Part of a small language model's weights: 3 heads of 64 (1 for keys and values).
Each number is 128 + 24 x the weight over its row's rms, rounded and kept within 0 to 255. Layers, rows and columns count from 0. Numbers have three digits each. The size before them is the row's rms in percent of the matrix's.

# layer 4 MLP up, 512x192, rms 0.0907, rows 320-368, columns 96-191
112:122144130177107135099110162118106101109114152126116101136104131097128107147128141169160133101155148102155099171137116166107129073152166118148153143139094114126066082147125119117120128097141102128160130142085123162128157166113145118137122119084134092110136066104114149152141116140103110139
109:138117113122136101099130113105137121130119094124151128129119103133156171102133120083112105127126148126105070145118091110117138105123139148108156129090122160128142111175139147103114113131138127098129150153131143137118116153142148148085135142131158118101115118134155109098129154106168103157
106:135127142150145088112135106156120110144180124152118158096133103135132098133106113142126142170149130120134141095059142115185119104131130122107111113149153095110109123141112133129125099164133134100113117147158143116121144172167188153117084144107157139148148118121096102177137087110127130128
098:142172129103104093116113128154173130157114162095136151100139147130144137154111111153132089181152131125138134121111118099117173132108118094081124085125119122118102102125146110180127112093154150162075136115131123061124126094164127123131092133124069084101156121134088068137134071121162121121
108:131128142107152119114125098123141148083164110092126147143127148150131157141139144138085148103097149085130111157095161145096116104135170121151161108152126123100113132128134139127121131111149082165134134153128157121131179123097119133114134144133163131096154120123106157137122112108111094127
101:182127134144150156166143117117087145108149055140100123123104124114120120101142164135105125140160154169122149122102105112147109102134135155114099159159129098128158117089109121116155104135132126115150093094137128157156166123155173137161154162056072157078152095138150131138116123134124147103
120:097115137142126125109134147147107109106091136140174136091113124121134099121138109117112112107164152096119117146111109139139132149151145093112131100146093176148137126095111111108128111102126102132106181091137102152145123145137104152118154091121133127113085119103097080070128164153120090135
072:111122078093166114140128123108093122115155140099177130127175099088137114159105120115100090144115114086130117141144152153130128151116074082181165122133142112159123140133140196139137138112131116133126135112155136121119132165131123136100139161135129155167138118103121081146155056145147091114
105:126133140141106150096111093120126097158136080157125122148111103133143147100169143091090145130118130139106104115138170113130084141146132119098134150109127128139166128154073112102137140126121126124156136069106133158092137083139134142146157115138120151170152136118154150128129137105099168143
094:115172069117093128124152129129141150138112114091155155081110134141107142141127123139144144154117117124137073152125178113136118143111119105145075156096103117162136121130095121124178144111121106105107127125120129132100114171129144138105134145134174164168140112134136106131167121144142099150
089:098102122110189115134119139089101121113143099086170067128101121128116083104098092103097126110154165126094121065140145133158139125136119135170137130069145146135160092111132141143137196163156115115128163166107142149123129147142144121171138159123155119104091110136163113135119127135119118166
111:161133084130159090122135158118184130160121120111109102126118125133126156150114143132150142138097108167160091158134143142112151123114133132164117116153171106160142096171163145079140098186115110149108154118094146098088146111130110117109116134110134145130133146163094150114134124096147116132
108:114121139132131071143077149144167123100122140135140160105101168131146099086103118138112126140132117136153159115119131122108155137134102112161140107031174113164133112150106131158132177145102149132137129124115126160139105164126109145147105121141132114139128147143132085107116138149117142138
109:111120124104164121129130133123095064124141108130122122111168117126111153156157134141146083163133184137107127104155124146108122158137144128160125119124108119121195128099168110170089148090165120146103126171118153146169148138131107106150082167139159131093159119165148128153120141117137130120
095:086096127102184142094105107142127136118117128101119118117107119145131092166072160125138106134112136152172121082131102117086127157099150128172138145183127102145174157129188128139100180107162094095139135136111132135117120102113094110133126170136103156107124142124125159154104115152128130105
108:065132127096146127122093148157103180118121130153148140107119111148119100133126114101167142125117119116111111136141128172129129102146137137091124123108130085104123114123125131168154124109153128135137151152114158141104171178126097132153148141155108117112141103115148133153162116167082119105
122:130151142106086106126133146122140165118125150101161119103119173125161101099143128141143125128088118135133153103129099137136149150108091124096122136152118110138104137119056136163156097127103142123143131142129162141128117143116126146112091146110177101153123120119147138145113066125121115136
105:106141177148104112111153107111153126105138141112121115154090154110092182098087100115128117127137155125071122113119163130098124119149133156135112134174099089103142092140121138148180122151154114124127154092139142139144147145108163078140132152123146140093135090130142190143102118146091122116
088:088094127175170136144169147149143159129082141157132142073138128133150134171096157124113117121112107119121142113137084096118100132129102095172109111104136151157145124070097142110134148116137137123151163132125127126149100185124077103147167145138168131138127154152132148109142114134109133160
105:088142181100142142123129159193150157104164145121111100154154102126158128143109135182135110132155158112121145176104115136124113111115153094130075072121163123097114115156165135128113128118134077154160126140101151157119115121126117140145116098144142129126144080145068112136133104112160144147
113:119174155130127157119094127137132130148150115122126071149126126098124158105117126114155125105072149183121123113130123151125129117130154103121108095114118116110140144152150113167102142151153116080106140091115175108120173140102147111159115133116164090100134135156138108104130135126172128149
110:115152128110117127128101103117123163066186143133145099119105157103089152138099125118154091109152124120144106180135148124104113141166112125141099152135074075135121121122120136150123122086134155138134111148120159105128151094149140100165173150095144147129150145145137116145165162156174119129
100:110121102159142140118118128157094174182131157139127146084153136144146132148135135174132148109147113116130119169103141117124142122116077150113146087065135122140109102112135118099128130111136161127079133142139157148074097179110131186114148146117121113154128116137125111167119106131112069128
091:134138134137118134111072145113098138124124152166142141135099115118138119091132132094052105147134165124128147095121103148079126133127059103123107103129101097133139119116108108168113098160144082143139102137125131148119167143148142124099127131114198141164082130125119067144114125091126101173
114:137122132158074145126134137154139129153105138141148153138102118124169146152181148143111131135150161122128124146110115152100132096114119133108120140102101119095136122139093152090132169170130125185123132143100146119104085093149117145108117112142117124160145172162158144113132149127136154157
091:137117122128097130121177116139098114129182183145115130128102090134152137106144110094107160145157146119152098080135138121105083151128078137134167137110107160115091130137160163116138112157137116132136098171141082124133124115077144174151121103104119142115132163087159147124120117152094135093
103:076135098144131096161110177101152124138133128104103145141134131109099122123124141099166121134133162121147106119148157091140113099163184153127122135118131169117137174128128129155118101080161119132109144121171093154137156166130097151134134143172128091151158124112117136141141095114104136095
105:112130134142149153128146152144161126125110126110145163121103166142135138110103191115123097123149108154105149148152109190112141105104117118173093100125194139121142094119120129120136142133127130142125176147113127126113077113163096105107138088175150136145142165149143093111133122181155148164
084:118149098119121138127148142080117087092151152102073110144093126101143129148114128107173165108161167154142131160142123106156153142111114136104108131091123130103152193180084131102137094132115153111112136107128151115118123137168085111151144133161125110111096095176148118124130143131149103152
109:128110108145143149116124115128137131119132106089134127106105154096151134126073077162138140132145096150121124163094124136109106152124070123102127123125139145126141078093121105122112126090161155116129154125151082135120111119120133118113110155127138122129152115135129129117145096100115128163
099:108156157123105086119133157136148147151132120161174161127128146160119121122131137167173143131136127101094151124134135184133117132119086126119142168079092124141100147100104167159123137094118112114104126115122161113129153165111163146127096108121151108113131150147154086116136154141137088131
090:155120164132107104129138103097134141123128196129100154114126079109145150158153165172120136148115095121112126163121107161115085164110118124131121143139151136112099127171112136098133096109141120160143066085087119115105137117156136135125132111173135118107118165131112131082112139150141141161
111:148125124171139151121109088150114112076099118145106118162117141108104164104104146136116127118122141151153166131164130076174118163133086108112145108139123134141111139114114110087141135087112141144170112117144096126135129131116116121082127103132134098121151110106150092127114124094136155103
102:094110152104161130126119140148100098079146159135136111110156138134157157108129155147088120141164132113113145136158113132130159103157138129114135121098165102126111136087120140150094120156101150131117110145133123103083108136121108137150103134148150119093149147138138112107110143136146140118
108:124155131141094142129137109141085107162150083140142150137102092118116154137125110137100135133121155119122167153078085144086119111111082134138160142113143129111120112087109141127155126142120162159150141097129167110086144160138130079122126116108116077094145175163128112116134129134151154142
076:104116169104088126141097115140111136129142126132122097100121150160156114124146103111158147130115089123102128106126102134104105141120107149131129128124139146116099099118103078149132141097115104142112061121157155114145135137148138155165099123092138120095147136179114115107116098115076136079
096:162169128115121101138143101079124151111144119108121139091102126150158125170088133112114134103110121116107124142099154079105117186136110111123108118145114099147129167171107090113155117114159147109149147139120115175166109114118105128087126155124104100117104123119132122134120132138144106118
088:130157130169147135098116105154109113092133085121109103109105143120131139127094128157146132143173160109127135101173131168126099128134140136137076133141108144113079155114127122180196130152110089121129104143147127123127138160120150147127113110102102144125122146152141139113150121102129131166
109:131155101172130128105150123105133108143098125124141141147094124117102112139126148109103122151137129133142135098139148133172187194090159127089117138133108133145100120152122141122086131116119175090164118145120084137137136134110128096091151086170120098123120146146154175111135098120100134104
094:098146112160158153120168096117083125126105139148083148125113116138124120146075138104118136122117146091129089104112121138117155091138144150157153113128113141107111112128093140140127119146118157166119150130143118105145151127140111093137130140108128129087097086112102075132133157169148178124
103:083135181119174104119105119193159116097144146146111169139119151078088133115121113149135129167108130117155194123113133141106123145131093126122106148112109095106106131152109130161155143135123110094139152171151100129144115161119152134174152130111129118118166123147128153136150152122136147151
100:137153144123169092145133134168093155142093152145137129134133120134080128147133159172164132113095131114156124121104127120127124111139140162129130138120106105139139172099122164070154153129140108160093124115115122146153130150112109151141077129114162124117127099132112126125132124107135105145
087:159166101152078135127092135097112105155130134178095101128194115165107126162163129132089136108157118147120141092116063154168128135136126101118129152147137083114127136107095169134105122149130112134121088110065171158128132126160143144101135114123136164153115129124117129108112118101139106101
094:170153204108111119124098131121112131112143123145163110150166140149134106164158145150126129137077110124159142111110148128132133108110121135137086124088158153136099119139171105166120141101152157104122146140112159124156148142087123109125133176147105157146170103128111103120128094089152119076
116:149150126143138145150089111109112152101091112096125129162121138156131156085155153145135130092126141117164104167115154107094147170131107126186098054128176125127116118101135140137126083135122143143110146146119176105117122115123111093131114159120131165152142137156078125097107156118172123119
110:094108129216126157126084116131128096148129155180109104167078141112119155106140159119135122085084119155136120131125085114142093137127165130099139118110114121141104143151113133146128122111141111147131138141128144083140119128127134149113181163125165162116094131099183165087145126122137125133
111:121113087146104180117135128129142120129136133097081092125114117120152152094144122095115095105095122152117108141111131105140167105173138119095080116169129145136133120117134127118129193126107144160165137110143120098106133075130150104138156140161196119139152081090145115126145131156155175150
108:089123146138144100110060122119102172108147175103112125099103125103099137156104116126158122108136158138097113161081144085117141148136150139123147101103131121125128146146109132138095137122145142150133082066142114125106123098135114157115127141121099108084132132114113114117120145128101124118
084:148137125107160123166132128080146149131122173126113146166125111116110176091147157132143102175119129109110150120129140122084114113178139130099118106127157147139103146105102122150114105149121116137141150097097132089126119152079101121153134118136133177149108123122148163154109135130166157160
# layer 4 MLP down (transposed), 512x192, rms 0.0875, rows 320-367, columns 96-191
109:154132127117141123156107159114136138141139127139167159107124119118111164102148145188122110119109117077164087141103126127143117117113145118138108089147093131111121101119128171072129122088137121185154148140130105138126192126143113131123096103089124116119107084115147129129157125112131093178
110:129153078103123124140120117137121130125130126121124105134106136121081131159175132129132125115144104128171123122129094151123168130140117160134143116094109189160119191154153094110112097156079096118185137130133159162141116115118099150125159168119173144112163151162163089128130134119134147139
104:131103163172122153069139145144137134130160167116175143108075162103142098160151159171151143110110144141193088099154160137100104115167126123141114142097120128154121087144116129139105127115079115151142120156160106101128101148088157122095126118098136130130092141164125112133064140125140140111
100:153168137145141133132145114153138097090124116112143120107162162167123123153126111100119134094162129115143136179145147144129122088101127092118128139111156140125085117128107160068107137121102114211139143149168101098163129110093097145146125128120132142128145108105141175147165131103126090125
108:130112124135145152139140092135084101132122166151099089139126103116101139120131120148110142087133126082128152090163129115140144183124116142109138120108105130113076124185073123127156128143144134085129127102139140145083154131100142135122135115167094151112096131124132098128099062133168137119
101:111092171102116125153160107126111104173094141139142164086139112112146142155131146118144116154152118100081123143138104132117100139128125120122134106130134148097134153122121081157123088140190106129147124144117129126102138108148122127150139142124106108134151128126100144141165127120159119143
111:083127119131122120143158122177134122122124139104151170105103148113099136138103131116084105114148141121112134145105135161106142113103127116142143120146122161142149124077105116101113145116152084147119146098152183118150139132141090178124110096147164123160121099150113057132122136137074122136
074:164137111077130131160094107145106107137120130131142083117127126169124093159171137150119141081136101155143139185140122131121101097159177164137171105144114158118120147148137095107140135100088092114136168152147126145084151132106140149114085119115154134126118102104145085123165135175151162102
107:125138069100136158100154129140136094148107108159135144182125143103116149153116148167093142138106108115137114137178144117144153098145183076114179123112133165125141175116142109135124131144082112164120138113186155105171098114071107112122157097124136075162135100111135133124135121151126125159
096:111143137084120104097198105134135142151111103164103168112158126092083164120172129109132134150106087109139116105093157098103151170131142121122094138136116122115176168088168113099134124122128137123122114132109129099165102112146107115122177124140152149129166118101124138126159128140079115099
090:124096111116106149096157119157095083115139131119145112119113110117120113129111114139079104128144126109099114089107161114146177139097088111118091118117079108118176116120083102123094098153161111139163143164098143098137134162152118122121144156114126156130122138124126128107144143149166128162
110:149118125152136125131093108093133099132120104119116126166116139134074120149122161084138153146112122148190111089146108083125163090118080111136146156116145158147151139168128171141146150150091121074096131099102126115146162144118117126130133152159128117114153134150147177099115123122188111103
109:134182137091112090177158152153108129118134115118159147076103132109113138131126125144111107158111111153117078114129112130124121101145093122185140096155111140109125103095121112138149148140144141116147182149133133103180132122166113138140157126158146092124134129131130134110172162142078144110
105:120116132137132180100099098137141083130090166137106123160133123132126108159119128140154149105087109160135158135193100150105155150114118112123133123090189115146097140128129133182108143154099098155110113084148131118142103132118137103126167148118111147108140152141126114152106122129107118125
096:109153131103111139111135131103113106148131108164103163088174104121120111087078111142159097160119139130094141116117118116142129152147099161125116133131101143143152116123175110068157183119114139157174151127147087115155125122141102129147114084173074125125162085123165170156131127104091113161
109:120178119130151094089094125144092081129094128134135158115131163150146106113157143126123121139069094098116178109108107132108113101099106128130138163121178154125128117123143106103127120114126111169114119084170153122120128111087140140160143132128140081125153134102129109128147082070141134138
117:140153099107090109113164155090127140159142149138088137101169160121167089083128115134090115148096099093135123143131136109114091131105123131160119135182134112115150145114071075169120103118143148146138117137112127095151114149148129124132146172112078096148117150115113120114128127100153153140
104:120154112068107126127102092081132186139138120135081159137138114119115136178146101109156082135098091116132105118159157112086134131126119087127087102120179147146146157143107130142095132127120130177124133151135126109124134131149129112098127111135093127154076124126116072128141117126141077114
093:129084091193143151105158119132102129128129150153086156158131126123103122147114140106116160135168151102122115172189157174130132134140097106127100147162157144119113137120151155161115135124116148125131099162128094137086129137126132104113115146097103111103126139117137131169115151100157148094
103:103114089145140094129106118146154205124164123118128148123121118094089148105103146136148135148142109115157149163133082126133113135112136134120113137153168114120136104143156146158136120111088081111161104131061108169088164144127123130134150140151140106134096160133117144115117149125132095197
115:158154118140110144135167124085152126136126108125119078134110107094110145090142084149123127073127107100150105103130131129105138137151132144133130144072119097133191147151121182154100151136134101115090122083156149095119135131109116164137154131130126128049117119109151166114140157109127099123
104:069169113106171132122094111138130111136132083149147111089113108098107137106121112156116134100117136130166088128149119132139128128184148163094098128143149135124154113095138126174154141133121104120161175100144079117119121085079175156154118169106123151113121152100130098109135161128129157133
103:114126136127102128107170109163130137140120134131127172107126138127160113096086144138153110162143077108049133147085130102109153124118127119105164092108144122122126145135129143114120153155182101106128122126122134154098114150112166131144134138172131153162106161140106118158145118117090107140
092:149114116095112121088123101114136152090136132125121143125133134157112143156123109140120112122155113140174170136154128133181090084148122168143144158131151111159143107127135171126100107114096096144095144139118101136179127157121093084144097080145114129129099121111194135133144150150115151096
105:149156139195090156123084128123100115129093151126134143160121128151141106129144128105117108124104114126051136094140100150126141128147130144141094134152117130152137085162117117076104124168145158110113133113110122111155121118099148120144139102101089087134172149208148162129069120113137134129
095:137131129134143131085105144101135123140150151106125130145159091104145134156121125156168132165150161121147142139097103137150116138137142078131110102115138132145130120147147138126093134126204139138136121134167154147111143136130125112121141140130051151104187129125121106138117150113124122102
103:136117128102166129127111121099097134095107139129110118120157091143104121152141117131169150103129058139129082108141148117141153115089139119129124139135102077145107146176125163125153123158124121186154145121112137123130115171115131129138105114128114126080155105135144141125188098151159156099
114:127169097096114097134154126154110109119103108149123126113110121124152143118128111134081130148106092133072111148130125162123131118140123152155174092160097126101146074105109119159132110100172127149129147136121135137158123123096159163135158108161160086114167110137121117111168167133113159123
084:158139078141108136134101128123138146147105128121158116121139161103139139148127143143139105077146120158123123112140145132126103101125127107117145117106141102169126115096158147145125097100145119127134097095175130112092110139110136098149114137108124133112117176150125132101139162155103141147
107:134136116134091129131152127083131074146166093109137128136111196125133101123124157132080128137154087148180133135110145127070147136113105124126089128105104101108143156151138119117148125135129121142146181127128115126183113167120074129083128133100114135144134160139102141128118117146109206135
102:124182111103117131186168099079126129140160095119192127098086139153140151117123141143131106144134119086126143125139133135168126121139148143150090171135121115118128126137117132101143111116156092124100128149128120141123139188124134106124121145100181163091141180124121122135130178126144100133
091:163161154142100160148136137118138163111146109146108133174118131115099103157120108119120163150115127133161162076114108125107145129129158098100120141179129116128149141140129143108124135112120132097152102114151123134108152104092140135116157139160141127133143090155122148123078130150156136144
113:120089131182119095119082142115133124146134148129131134097139153144104177112095121140154115167154109154149131167152118109127112193132092140134124097095147108165111112086101162126140163103106135146167099144149121161082124108112126091115118119152173126114109130125134150088142102165109090108
103:087129113119126151114060147149137124120122106129141147156147079098161126087097139114149155137186141119131167089122113125118116133117106096104155207087148124079127170116113118127140160121130186160125146111143128111123118105187134113138162138124092127116153109129130147125111080143125138125
110:085132126120148147079128121158139116137114098123124154151138073111100137139136106129094131153136164114153174097112141147157124106142117079173099141113145145152149104127103137138150113147127129117161141130165106155160085120145149129167149121130132115152126148135147112142086120102132115140
073:117113148104128126126097116125120090099115158154080147134113075095097113166123087113170133188131154119167120119113123102168138139202121099135134090126156138153138108128140149139162172111155132116120111108138132157165113116136141108127139148119092106083110171134135133088129156105154153127
097:128116139106102120160141128110137096096132073101141134072116116139117120116088089129156151152150118127117117084108154086104104160120106099125125166137130132120135151150150152105124148116195114141126128161155136135111156157136123139105120114138114096138121149114150139152168120126103153129
094:121121107145092130173090168161147100132139113106108107119118125146145147146135114166115150115157184138121127111117120130161120169184120120106099136156119145126143131123140115130113132106103129103114091156140093148175169115104100106155106132104132136060140150099122199147166170122140159120
106:127105147108121091118135092094119164170095121092137152117074141112145128074113137113143099128145099105079125126113114114136104133140127115108145146132131130130114114113157146125107108161170193109103072134112119150118136128172163084128145097179100118119110127111082152167110100175136129116
097:131103127183136170098168136159130114132121148145103130192110127117106102133107139120087162145157102114171169169104137134097130089140156129134099134103140160120100127116139124152139130112073139105086114125150121158138149158133102136073130139108170100121097109137095120100146090118155186132
105:086182122107160150118105091130134123134143129152104120136162104119076139145138134123111142146095151125127116118123150135132143190154141157108135170126169145112123127136131093141139161141120159123151139153128069115114113133122125115142141147098091135130109120121132145133130130153108153141
099:136154104177166122127106120155115165157117107128133100148137127127090109152123128128156145117143112100151176101073155132126211120162145110148114145137095141144149155101124117079119125097128078158127115142091097124147122138150149124106134138129135169134096160172114169130092137105154116120
089:133146134138116149087094127149126133159146150123168187102131151147156123108139153136116101157156104099089132174157154110132110093129107142134114132112147111102066096092120134142140132125120161129120114134140139149179130132126131094106129072094162114165163117123109112166130108129102136125
097:122105195095174125097107168106165143097133117110122141086145088107135076101152128134126141150118128101126122102128103156089152108161126128151099159116109183090171139138149133162132126145191137139137118136114163166130142140122158172117138172108120157120142108125124101169120109128140121132
113:179174079104123100151138159119135141140155121139141162128100095149079152114117137125169117115126119146118139127151113125114124138167120138166167153117102189095120102115133068117087135121175129134139162112115157117138155109089173121162138122130123108088100167127119101117112127106186110145
109:101125128188093147095117161121173094122131147127084094185106134131049148126124114111127130088178119132131147146128103121132148102162148123121125132100150160126129137126123134141126136161147147125136127138150110168108105124107117174112124152127112154125088141098135150109107152118118126150
108:121121119141151119132112103140154124140141156082122131120146142094112130101134153115111153093100183136117124124152125085142196131104139108103132134145126171140160115116123141168130121138085149122128117120132100113110127097100124130172140126154134131142135125110121097135124106185132142089
107:107162106127153110076108154149117122124151118104101126117146116125144147116064146110112127161165123135114113152110160079104135151128125156147108125152155103138085117139125152082101112146186125170084133106124133128161129107107089163142110119147120112132133097108118150188159139145128136143
# layer 4 MLP gate, 512x192, rms 0.097, rows 321-368, columns 96-191
108:162118131126123137157091132101134148108089091165099128129143161098111123124159122142114123113107103124140123135157173155143172145155139133148104141097097118140123101136109098147153117104094107137128161131114168148154086101099086181143120095144151159167095117144093102099121131123131131114
096:135152089106118153168129146099098130135097090104126116125129135137133163113117115086116097114123109102112150156131116120119161160094145103160128130118084161113129119120136130160164127076142130152139154117125106145136127097132096163125151115168102111138100150141140133118137164173132090113
102:121113115144128152123174152138099110144139104173107116139145110119147127108125135085077166133157106136117123078133131110122128151128142171145122163128068112141130092132125137128150182157125135141139087144147125151144109137117142112126128145126182156152128117129132117159088188122078095141
099:122138123125095152098180174121078135125122152135124137109124138125168152079140142159142128128100101142156119168131153141117048118114115098125139129079116113123117135147137140093107116121120164145099133134099104130133124113109104093141165153155114141135090140146138110183145115138105141164
107:122138137141137158171121093091105124146123100121107081126103128115083090130096153123125096130142174142115147091127105122154131138137115135120104162133130125154138100143153114093158115161089134123133080095156078119165149106149136146134167143111117127114177128146149139119089135159138162103
114:133147113144106121132098125084091134145140097154141099125069134109143130127147130128123161146159159133140138069182105150130106135130106112146123104146135158156123158170088112154133125098098122103157148123119090171165137152148125127111104090108132149143129138110122131096140157159166171184
072:169195112169140107153147129112112148129121105109137112157112160085134187142157130165121139122157174130135130083147149109133116150127133102142095131115104151132131119109150146138107129145130120127121094104151181121160112125108079124101143128099121166144179158124141130111097094101093156158
104:135178131089171120157146125084118117106143137125153149121120115137106137140104087156134075092120123085145121172184123160125144095142186144147094143145095137127117149155134122136130128125140156124118143124126101120124086156121157122163118133119124108142117142124085131146148116074143102101
092:120117154131136103138155136116094069114134124100141150150146139151133087176155111130129151134148169164162120124160108138167130097081118114117123117099134176113117072184132134119100101125137123152159147116105120180073095102123096127113092139135125108146132134110135134111116150098121148186
091:131105135148080147103163140096110131106115108113179149114088123135123110134112107175091095153132136146147120122106147126134127117094111105131100133085139145128108145144064092184122171126102161101154174135167116140146112118104087132144128150143113077143096142122115131114133120101166174141
107:098145120083134183126116093116120147171113118141150138165143096117149111141071126101111105144144106123133137079161113096175102119119116097104180153104157151128117148082170140114115123086102172119091095161141113132150117173136075108075073119134122117126087149111108138119117163161117129106
106:123146149103137109133177162146094108157126136147175135087157164090114149145145136122105150157154122118104113134124084124123110097109131122157137089132155135118176116103116099172105141115151170132166155160088115124162111134165087145154153114132162125133098145089135120149124123162113121168
112:161133097160082181148151107114102081169072104108128104129099176113110087109142155100126170122135128133156157131118182089180088107117151149103115102137157114131159136134125118105121132141091137126129121134107029129147136104156132159102120141098144117145144121088100103137146081118142136128
094:108105124132114159136135151124120116113099154153104098155145095105149110115165149131121104148091139178154156074127153128133169135103119122133094155113123095152103075097126147125141122100090143118140148131124100147130174121096066124152086138146100175114107077130129170158138161145104116118
108:135107120137156151148130098128148143132143115114151122151073188147143113111147078066079124120105139125121104138129137133150126132160121130118104079158109107121162173169167157144154123094153137114099112156111146112125131121134131080159144135144154110118117141115177130124134135134130107154
125:130151079117113160138143160082101138108141137136118124085127185129111073140102100130155121128081110144185130119154105111163129177135127133148114126165139137130157150134098089159125120136100139142114131152121118180151114103113152094137143150152142140141138135060116152116123096136136117142
102:125108082167161164125110098114122122134114106127147114108153188151131122125140135143131150130138120152173115079136118123166081177126155124106121145159108132194129109129111121094127077136100143137111122108156104135179162164139150144112146131124131136138123135143160180109119163115133136144
087:116091118135159129116103178121116140127104151134112111186146097104148131110117141124128107161114145160121120095131100123138109083114141110104119151106129179160157106143115134101155104113107142109106140056102127104141097148158138130122115158135169080134094129111106109118137146139107123087
114:129133081113117152165074135115104103144111158142157154155074178148103146135114106103142126123100129149140112085158132170105134132125139163134150148120101134162100146130157140096159140111113144109144141157146135153136135141116071121086137163116129127120129152125145076121116122077110169070
121:133158139147128135147110129135135150139104171125145151123126132138046083141157126132058166126133156138159169110137118154108117120121130141159162113130115117155146108136078110138155146162115144130138080081098104125133107151119098160096118139126157134154130173127113155108102104114161149123
109:111061112159127153132148135143085120157092127126084133201121071164131115113171094146093121143113190086170145106138096137127109146113167139132178118121135186118165118117104144093136138163108127159089104123110095153116092118106118125140127090132109130164129126088147127103109095095114153141
108:100126122107132117101125116113158150156163167172127118131113107131104142132147122102121146149100110149106131130157128095111131106083116175109147136105160121164121066111130133119120161113130100108116123152088081160091088142122104159074153165136137135127146123108159126143147109081106113107
090:136141115159113154085073095126135124126119112083158127152112160124070093149107087145144169117119092114167168141119107146180150091136126135123103114167105118104146124097110146087127099134102117161110140105132130126118108129121083135138107103112117152134155111133108153118136146132098146104
110:155085142103095141136153099088122164130096151112104182156077136135156127138121154124163146086151129132126153100122139156096141137143165133125153132108104123138172111134141136112115126149145123143111123145145130149153138101129116137117094129108130084093100164166127120113103115140154113133
089:175153138107137131106155159105104123111174147111106128115130127144170120092187063117135133120141113145113126123122134106131120139135099119135150133099113129093064103142158111129123118154136100147148107149155105112124131108113137128129138103118104135142115142122103164136128074157123088118
101:083132084131149108145127143091159148112133100126089122141154155129115131112115121082158144109095155136161091117125134133123141122118164137172141094146159169131135112117124121171089102108154103136107140158126076152170167114130107167145133134173135102131128123103113116136138125080108126107
103:096120164122120137110158144168120120156122088136151140128160141144131136124105146114117108136167135166122130130129118145118138106132077103149065106113179090109106108093105120174120163114147151121174149134104126151122105164106072096114111104151155104133136136115166120115140158168121108144
083:105101113150117140145142125166055101097130161131101128115138148129128115133135128117065089134130095139138168127116123160075120096093084084119133141155142120116106072095119129148093107169131126106148135133130120170165132174151105133087097160100151143158101108112134139117139120120132131155
105:161123128189121145142123184099110121072105103117143101135154083111142120087150097170151097106133117114156092130145092148173131129133116148137106138079144118140135131134084136143107130133102145110095114123113115132163095156127098141123111166128098106098111103159111095118094107150140098131
099:132162113150113120160158150100089106178094126115123123107112144120165086146176122159150112123122168156147130125091114150107081092144163143153136150098121154150087127126155150158132167130112088123076152139158151152144104178119116149129107091147104122134095168113125148125111113131175115116
087:152152132103113114180083127128091129162133138136130097136112146125117125117150158120165150119136142098111106140163152110127132119126128140127161130118094091150106146123097164183125145172177127126068136112140149189140116155096094116115104146110158124156178165135114107123053109136174083097
113:095151179137114150121159132134111141154115119090140091139084142120095063153124119113149137137083085120132165122093132138136142156112095136115144102173124110167093132140130110143139140179093108105105077118107127160100127089094156104110093100107135123120150161121138157108113160136170119160
107:137128108137161114100160161144116155124131154085154158151163130116114141132162122138084118106133170111199133141139122124140103117124161140146129138112084176147149076142160132146104128083092107120081110130084130128138142115151135126156129140129156138134128162156105137104105147114131104129
106:122123143138094104151130122099157138120115101129110125136145154109114147160128125121145125129119129163116113066165183126129113117153165152120102125144117117157178162163154113132140142131132074102123102173129129104175108064133104141093115173137103158176116129086132113091110148118141154099
076:167141111108117140134131115126121111144153148141147186147152132079098120068173143128123125082171118150164141092086116146118116153141155161128150117121165105133153076114159077091121127094109124156110129155120080103123111140089170164112141130106122135150122121091109142128155146143155113120
099:118136188134107128145136099106156148113110137113091128143092113100114114139075113089114126101095152108127148093122172124084158135131118149139127111096127144111127132202138100122116155123121138104161107158139083117166106151127106116132129143131093074104138090130093110078130133147116128128
086:081162144105094117107134128107094161139122138156136158173115158143092093140115168111136165172114105149147127121118153146095123124124106159155149104124186119151122178109130111118104110090148131121120112118129094138110109105173137101094130114123120116153123137174106042126104135097141114115
100:131118147142138130156124122110130125120117143074149138142124131092126123089096111125142086149167140109136123096148132107175106147114162132126117123138155111117121111149145151109081120135135177056085090103147129142149150138133176066109133092165128137130132143137105165143116124163159124132
096:147145077177121165102156132160136151152102109128138144147138161102091124126130158095134155134116153156150137129124096156165111099099110132112106129119127129135091139136159142110115141117116128159147119121109121132183144120194098113115135133082122128158161130133129129063106142102123192107
105:157127106161092112162124130121144113162112146154107102164105144186094096155119100116092112127154157145144126076116109155132133132124129134132124095142117182188131105111139124092117174137104122170121108124114126112140155136129080135132124153118131121139122120121156103099110114110089144112
101:146166135116148104109168120069182171113120124128132081157137134073136092162120121133127142122144121160129136165112118169166141128139131125106125157162119114151160130175121123098146157125125112187148146163103111103139132126133129141124095121122092120087154153177079152104106137106146199134
082:128144115143114105116114145129107148151114179144115137138094160141106107119113149142096161109172157085125154116128117109129150128119139076105158127173087110128134129085064133111144091134146142143147126126138086152121142139129084139108126142120140160147146146087080086088103092095169152111
098:102140130130125162122119124128119100156104118120158116146135129094101080144119117087125135101103114099133134106089157128123120124128073137133082122083161130136077105145151096147142130160124082181076136119078140148128148168126111142102101127141153100124137136109107119134138107106120164110
109:116126109143125167097120102128083165146117140111115141147141119118128096124127155152177133128120135152155119151142119092140097138107144155101170130127176136152153116089164108142131116145114107118108135142063052077148130078106117062156135144138083143145120170126089109141121137140137108126
108:132158080142121088113123107153128092135148095117110110120131186098103114106147095128113088104134154076170153121142171146125139136128105128146104113125147143167117117152130162124115085149079142105146125097157088087149124153110119150117140120107134115153123127120141129124120130135128151169
109:131158148136097144143154124120149158158126143150137109113096108135105115116142133123157137144106165137160151148169127137124103117119100139110102128087120139170117166139113139153096142080092094137089098108143154124098130116104112138090115119147089167117095172148082115066097086093111123140
112:100094110090164113107097115135129191152124143134131102155104107110126156129092112158133143123122133167132079102134118108113099148136153163142101143087147121154122126146171118079114168147105134158086119124108104152083090146135087166094122130158115134086124137136105121075115127150136134162
078:101117147135144122115147179140147135111132171125139141117114105076170156135131101121159134137116116132157156139175112121136144107132132139126148116134158156140107146131123153167085072149179150123114182131125084137161143156136095098135096136122125091102107175165153096134108126088140103151